config.toml
n_layer = 10
d_model = 128
n_head = 4
n_kv_head = 4
head_dim = 32
d_mlp = 512
vocab_size = 1024
activation = "squared_relu"
norm = "layernorm"
norm_place = "pre"
norm_eps = 1e-05
positions = "rope"
rope_base = 1620.0
rope_fraction = 0.5
qk_norm = true
attn_scale = 0.177
bias = "none"
tie_embeddings = false
parallel_block = false
extras = ["local attention windows", "gated attention", "value embeddings", "hashed n-gram embeddings", "a smear gate", "learned residual scales", "LayerScale", "capped logits"]
init = "normal"
init_std_qkv = 0.037
init_std_o = 0.0
init_std_up = 0.037
init_std_down = 0.0
optimizer = "muon"
lr = 0.0118
lr_mult_up = 0.964
beta1 = 0.93
lr_head = 0.00336
warmup_steps = 0
schedule = "wsd"
decay_fraction = 0.49
decay_shape = "cos"
final_lr_fraction = 0.0
batch_tokens = [8192, 16384, 32768, 65536]
seq_len = 2048
doc_mask = true
train_tokens = 171200000
steps = 7062
dataset = "wikipedia_en"
Each number is 500 + 50 x the weight over the matrix's rms, rounded and kept within 0 to 999. Layers, rows and columns count from 0. Numbers have three digits each.

# down: layer 4 MLP down (transposed), 512x128, rms 0.115, rows 433-457, columns 0-127
# up: layer 4 MLP up, 512x128, rms 0.23, rows 434-457, columns 0-127
down433:475493469473508483503496493524490509485487506487505492501510540485483464487498477500528514508538505505511493478490525505472544518504512524487476526525500504496487505478531509521458518536505539513504517494510485476518497504495481483512472483507487465507531516498489473513496466503517505518476523517477486515527513473464512477521489487545484481468484520476495488483521491531506494511510
up434:422512491452525538461476506529478463349516519546449496452455506497662488499598504358518534488475515534517500513484464469575536456438581570460445424545547521491460552498500452425463558466539596411511485520562424547479436399490531562501506443506594578531554350470502460562531512520501443573421523441446431542510488496559516427467547526535559502539519563530570545496512507497457513519448
down434:561413534565538529526597567474420486479578521451400517543425579476351539607462476473490488500540469442665425494516581415639484454505478379523502470517545604570498473429543533471591546486375477522485488499489452565571548551435494459526536445368556501475443561526467497540544493562510524436475486490437590516579535499474469595465472563505507486654371496442373482459489378474394487494526
up435:562522493490592477445530498503424602456464502504506512506396517521486505457543511452445427473526513506582591547488516527538582520468383511489516570569534437393466552535582456441488420484513468522449454579373562472507562431457504577494502564519497474529516482505519544443547421566491424518583496508558465583502526508533515459507541431501494526491604456523461431408472479469497486492457
down435:494534474489500532523495428607505430488461537537524590560540519458484514530480627543495481492512413485454492500518520480506464559488376462570489562493527551474449478555548503510376506470529438459512569540566485523465451479508523478470351454590539550473464414436520495510436490457356571446541510526443551522482495472573530526512540489502532514554460525434504500548479513544412538507519
up436:422595481488524411530517509573507462464461497489459466505523502524529577500642475586611463410492516474460435523563493552476513510496633426505582511533478348458341457502488494532490470488567476473541551494481512574538453420504395472531520547520562512404444521413470586551578437644540605448502453459405516545487595583534456463387545424420575449544605497493449444594520456576468439573479
down436:397551520443482628483430554538425485605481451467507585380489650519475434543463541435539492586587449514543581508518584462503600440501402456540448554543482546528416587521458440572496556485607533586477447519438497521420488458433442479459542516465550542436542509447489479491489500451561596549402467483538466557573392478505499511453510540367470455516492450498533458449519498473498608537522
up437:410529520496472499451442562559504508387482530548550511439539401523348461481585493463525468500465578519515564530484464527533465578469504599484426551572531485554505542548431415511505479549523486501604474529504508328550428417570501545553521510394513489472480490479441527514526452555531561353516509506591556446449500506526551478515547384476487494548514534556527512573464522363546433483519
down437:520493500526476479558456477576516389433537463641506556621521519485448462545484381497457417456407536481501408487564461507424516471524443510518535486422579494572441457578445422546472514436479447488551512516527553526550560501573461402502494451503463515537520463564496485510504492511512497512497503519572526518563423501484527592487549503439584519531498485528572485452549483487571372532531
up438:471571463488462470505446526475446541549495499596515472507502540490502482469531520432430481510505448491470420504521471518519523396534503524499474567481589488463520501476511545463531534496521539459382526452471503534530452517513500507495511458505472524553493500504494459479398522477506576425508514501489460522537496489572539519509482485481519476548499560523491470533517432571483493543570
down438:517537423476467496469505568486406481562490443449441580498480498459464462535506561524521484503446555483495529483510523510532424574555529521529509498499510514522492513438530453498479475516489534462442518447454480559544542480516503516496427488501528525505526495482471493539537522431458511499454489476536513510576431527491571498465453493494471636548547543476531531513495461492466406475493
up439:517463512506407553455479509425478581449514475523649564514569475606489479481571526594523515508432406482526631441448514560565595417516490390423510486469459539486375501395498575530537409546472501535457591503431451478468468462473512512456454439553476616602516531595539527634510506412477464436512545517435490528464448533481534454550531384481440470552553488584518407447497430536500527486516
down439:497502450538422459541482436511515600535466512449441574450556552556571407456551439500499494498604501539489468480400401470537428504507525521586536529427431524482418483472588479513498554484528608523489421575485477521536460566433569546387512489437542454584400459537453493524495515571582438417440479481482517464609424583491515453513458409514599540402504509472576510520463470514523505571547
up440:518416532560505466435508465477486465464532560483514471478454487543605435398551495453523499530477508515429424435480471428602457428517572453601435547513499548485541555454442390566516551354579393499449536399469482490458501562492516550341616552532575523539465515559581454462464527524539493621497454538483566646497615496621394527583503419396439529544498506519493526447539465486517477513496
down440:638516403596539427596402385471618493535402473476468478455453452486435475420405560586539442481486472474467461469492476506631320523610493571504566436503610405498484641494492482417579378465530445505493548661560523495579583561522471506485523487519526469526539564531462431530533563479482508445590505481538508486405594580601418554553462476491547553474447424557447446482469467513528447601377
up441:502508499494507488497520492486501505504494511504491473496495508500496514495502493515512497485501524495514485488489506511494502497492497490495499491493487491508510487511503485501486502502491498504509505491492508484513511499491485509512494485494497516517501500504504503491495494504510514517498506489473497512501498512507518501501502506508506492502497480494529504509499506501504496501503
down441:505504499497508472492502483496489518508487511498498482485515494502496501485488489493516497488503506491509520494506506509503512487488506495502503484493500501496507505489495495504483498509490495502497502500499544490500509517479492506503495496495494507505508506506500494490495501510494531522491498483487495512497494494499513532491502508511506495498509491499511523508513490489501501489501
up442:533511474460514462466601551574526375470497464451438398405521492466490450510440441566456466418540589441426510581463573505515485484489580517616485407371464483456494405487477517478375541593553564575531518467493550499520418425588555513493528627422549491425452427465542416494473547559574577510498508518518643458666489537432655440571556627533414556550433462573332521563412459428566543467485
down442:528481601475520459541376534536550572521466537484605599429512544495450587464526510466493601412450529532485491517574440571495533629485536440555496470587429460585528466572419366522537604487449472572494494570439678560422544542513545455496413469510504567459480533374547408445449331463416541530562467476543385459575534484421442456379576351482529513406522522455558492459442482538515503557476
up443:496481439428528494431456420452484551404559552432523560407511491487480435577548470556510494499474489571518549475544493542509507467520503541554391539526536559377594534481463608494603457436485472502542575495597503385519538454455540516458561538471446528517530540536501528420592534528437523541568581515514422485517523563463511480491443511468486395490471477427408511542484407527509543566445
down443:502413601462466469536500467440474538502454497489516521433418525592462472558451539588550658585496468546490461516465534462557433433415548498491563490472474439480566587565457467506456424447460565524505474495541484622456587582499488530491618436475515567455547522450490474513456488550434419520472368416452505474472501506526529583456461521481474431476590565402413604653517412538495455499543
up444:527553465531452535530513467494445503478608418446545494457469464578554455386522498512594553457550444522560516477651519507391677531428430426440484546665467531479531457469407500606558430560601549519420381476490488485440508436550443457477514466551438423450508508279474497508594531504575512583496523519593495507501448471551463475562473518503609534519573475521553434501485443440438486543558
down444:404518556491466532515469501530509548539437509378537592445522588606554604455541489526522544406491561471525479474530430470487499444467464507481625525581481442482470516612382570490530558488488423622585442405497467560554453466475583478485470612540623505446462491454551474463432460519437540544470523484533440514509444488425404436439494566390537563509505488507489470547455525474500292544525
up445:580476463561589449472562568405453483436491432482507532471525500510491535426502520486411546480488404492480511479509578489421509423555539360483487493510523452455479517509549529598397386459584513486477610554475404508463479523524496564461493472450463564532469564602563445456491506589441404556556516515515559594553496404435535426547522474461458494571494492531520483578436538548404537436562
down445:579444460503433540547511566363465533470478428528593496527418503582457470559526478515487432486497524572445516505448548402524497403471468501466548532439562467539500550513569577508397504526442406493505586459477447495495646508579474587467479500484539537518566524471545539494628572529478554462461411446570541429552478520496409480431585564488586501510479543484447510449448510493446525523397
up446:505460537516504479503467526495496519511508495516484505465541506473463508510475526552524464483480453532495475506506499490528477480484503465489480503546459529511511568450493486535511440534542535517514488494450536401483515530487540501455482434495528439511500490516498508596501443518504562479506511468547557483547508465532546466453513448473486545502476523459493468450523468501555527531513
down446:517536587471517483507489518562535498517471451500492534507516542475524506476534480548495486497520540497525471449496503538538447461533459431470462493479444503533515524472476484440486501435521494477552468565441493530459509499517482486582484469450438485515537488551479479453531542518488473442515435533482494541557442529469467501534532478455527542530540560509502469452564450510509487550531
up447:634549438375524459496465441466482494496588538543536455404496455572427481433568488432484538498488579517495495482389507398512467489462595574465514601406522582533564497425442548419466558484570495517437414539488469512540473535590451552532526498558491544410469506541430535518540534465518489521549542502482463506593416502527589528496620460468417529528504545505449532399557404476450471521574
down447:399593444517522438562503502448480481559509498576569530399557462449511478477439356496459488550518504513507510555490529512540497537527627489496520447508528536598603541462551515621435441398429519442525507425488419540497445591529682542567463393439593483503500508461480388437500532517459469506586404441483543442571423560550533455455473575479554462471426460491459450480512503559552476511615
up448:466496559494524502577364573563529554407454522600550390510487556586402437437528518512514575429341572487436536547452572582487608503520572490505405505544535485436388686598423432482505423511592529476421516453491477409529422442540585433517579419526530535341519471474394529549467474563559580463428452472545594493458614470486595468434515473477444524580471572613488480568397413498464517469555
down448:518531563439558482374562561536540490371464530557474480503408594441451537609488499481490538569505477476548517612533454585377438593476408537456541520389472470505499497540508490524502543552443472621409477541525559511500387565638342430543557555544408532488461573472549449454575526579397464466441536503477550531453521457422526475387474509504388440455445600579562498535598504450612480410546
up449:507494499504500495500502501502494507501492497500499500496502499501495498492496501501497497496492499500508504504499494500500500493501498496499496498506505499495501500502501491491502500495505504500502494505505502501500510494499492494506506504508501504499511495496496506499497497500507492501496499507500498508495504507513506514505507499506505500504503498504503502506505498500491502495500
down449:494494503503498499503494501504503501509497497488500494490500499497496505500503502508492498497501508501503500498499501499507498497493493500505502493495502499495496498499496499504495499503498506502497500500505500502498498503497493496496495510497497505500508490505497497498500493503499502510496498507490507502506498500504499517494499504503501506497501495503503504514504497504490500504501
up450:492487537534495504488499480538495483508497535453489529477507525483478517532487478502493516519469519543482478522464473530490492465458507474509515482479480409560480476525475512510513486465547541405474480507481520479499509522498506472556531516582445502506532478478531513512495536466533527545506456546516468545462518498442487520492443453463506536544491463548497554544459502489521481497509
down450:500510530561455530501569492462526488519462492504519511516549478501527522479473466505517486542546457486526452537430473500462495531546459508444494480493575515498471526561483511504482509531488472546497496448479490500590500451510549439533513502524436503495555525515472507464528483552462482459504473498486482492444449454513525573528520457461491558536520514465495471515480462510539495497490
up451:470538498483470434397429563427572524423503689565499526441376484449475444497524434498525521355601427356522449536468535541559435481491528495511534603416422565387406455569502525507433460393504530447589410430501510523388498412385570515534517425566509633468500441583440504528552610607497498560573510499567532433527532591562615447589621587571498555528487399510491516502480486538510481552454
down451:497490439536484551563487580504431520502605540565515449448436533515488467479483477468542513470491514426477484523547528444418418438459597516537513492484535611383620565441615454538495500497523477527389486463477651559507493572401469410517438509526425448570409400483590540420435492533493420468489529406520447460524547476566566594505458527569474568573505457541549606564494490431580385432512
up452:499497495507503500499498503499503494502495505498500494501510506498497501497493504499496499499497501497501498502500499494500496505503493506495503498502492498502506498502507504498504495498498500500507500503503499502500497496508496503497492496507496504498501495497501502503499495506499493494499503502502496506497500502495500504498498505499495498502502495492505503501503507509498502507495
down452:506497501506499504500498506509496494490495496497502500503491500497503498492505509497500498504494506498499506501499498500505502501500498502504499500490504503501506499499500497501505500498506496509498497501498502495497498499506496499503501502501503499499502496500506493502496499496502495502500495497496503500498501499503506502507500498500499502502502505500500497503497502499493500496498
up453:364578531561408427453575438481530565501564500467561480420561500490520411452613452550495591552548451502579601466583576408492506476571489507564421496584565491358607555475458545483557408466494512494489445616425509516554467520428471505422508480474610407548425555524526456524442501536505426508442529483592445433465489509504466496530474480394542472458457534532495466412466520581529516479474
down453:496527530486501435449427510492420470559450517456535576477513602515500553452517425509481490470474515526510506490524537590543611508477424463535605444464444473426502418586486469506528469595541380564406397556473513583463496544597395524472443510480482507436391544517454574570508428485376521453426517501495394485519585461500559585503479427514594582510528523506553490568507524447520457532619
up454:357561535431541423501483551452510459523530575475441494531507527508568564460503541569477431563520595497493555480499476526406546485382451452552464543439496590375556433416370415464548414529642458442527565451553538546543457505442518603569560424536530528484431611501533565416461517492510465445510496544476509378431435501430493513538593615445526516442509604505524543519564469502533509467566
down454:569535573547465462641456491572523417465553518497474564513445601556485502456425533498471495512447501440521562441482445576520457602474542535500581429396583551585452484393541492524524524532562546449515428455414528535433550512406513512491472377425452418490455414494562441486533508574459489465458525490567531432438512452442557510502450524499485541562456501613470575493548452424576575515455
up455:439474590642542537516526413493372413591546521452532457399595462451530502477507504536521580516543586435550484541383435444503467449393539533488535455539580624498530573470491527420509489391476500573449461567447465493527490490658509621486494550522379498494416522355500462462466494481458644492505560485530497447544554446494433449566558581633464478533410617506497479422512433607444380488407
down455:476528443515524385630576501447556359527499470526418631429528455465515484450509551428483518403448461519537500601493487494466527543478487393499425453542555467465507442544452352480494602403515477596451577463516538444553476496502517471484570422501571470591421558382478544459512643469457520450464584530580488450603489476407497475501509581473500569611513594617563496413408411618489460494583
up456:517455479564545578505575525539477457443553475481584486555480487412376505456462538536478638657531510509463530510490558472422529526541460497445440540597565436505471481517496477470460514534529573524447461479486513447514502456518496582443478423452525524545403515348433374461564522574512462488511495490497542608502573525488532522515595508517492515394523450474495376531511491479515474506500
down456:578487522527520444480575450459531458466439439465513558550489563464366444508471477499448538567592517466461557482482545399573475581506432483443537448542552477498529632585533578396542533523500437401533533447536459494458542529522567450589402476450627489508511469400424492419552530516559502554578365533500491574555475566483416648554471483529460577423475525466512447585520501469503495437519
up457:457453468507533483423470434485514513521471451520591453473569511488534336596350451535583548558468520604511484440595489489541418522428450509450485579564540372542519513518526588563522432486419535450478494408508473572479499514499497584442535490483617522473514523548469525429541537594466426548417499604593506427478603595484533496501577446505479463551480554479477433513554505506489422514409
down457:606447490444460498452520453432441543514472379494438588476387459436479548541607488465563498570433512519502474536470455503486582417557529459572417501465495500511495483539606522531476468567531421502523529518538490557411590534439587593445603508546469538510529444491432469545526481483573479584506459525549540401575458501405481563517487485324533488490460457530413490441526483564550474526635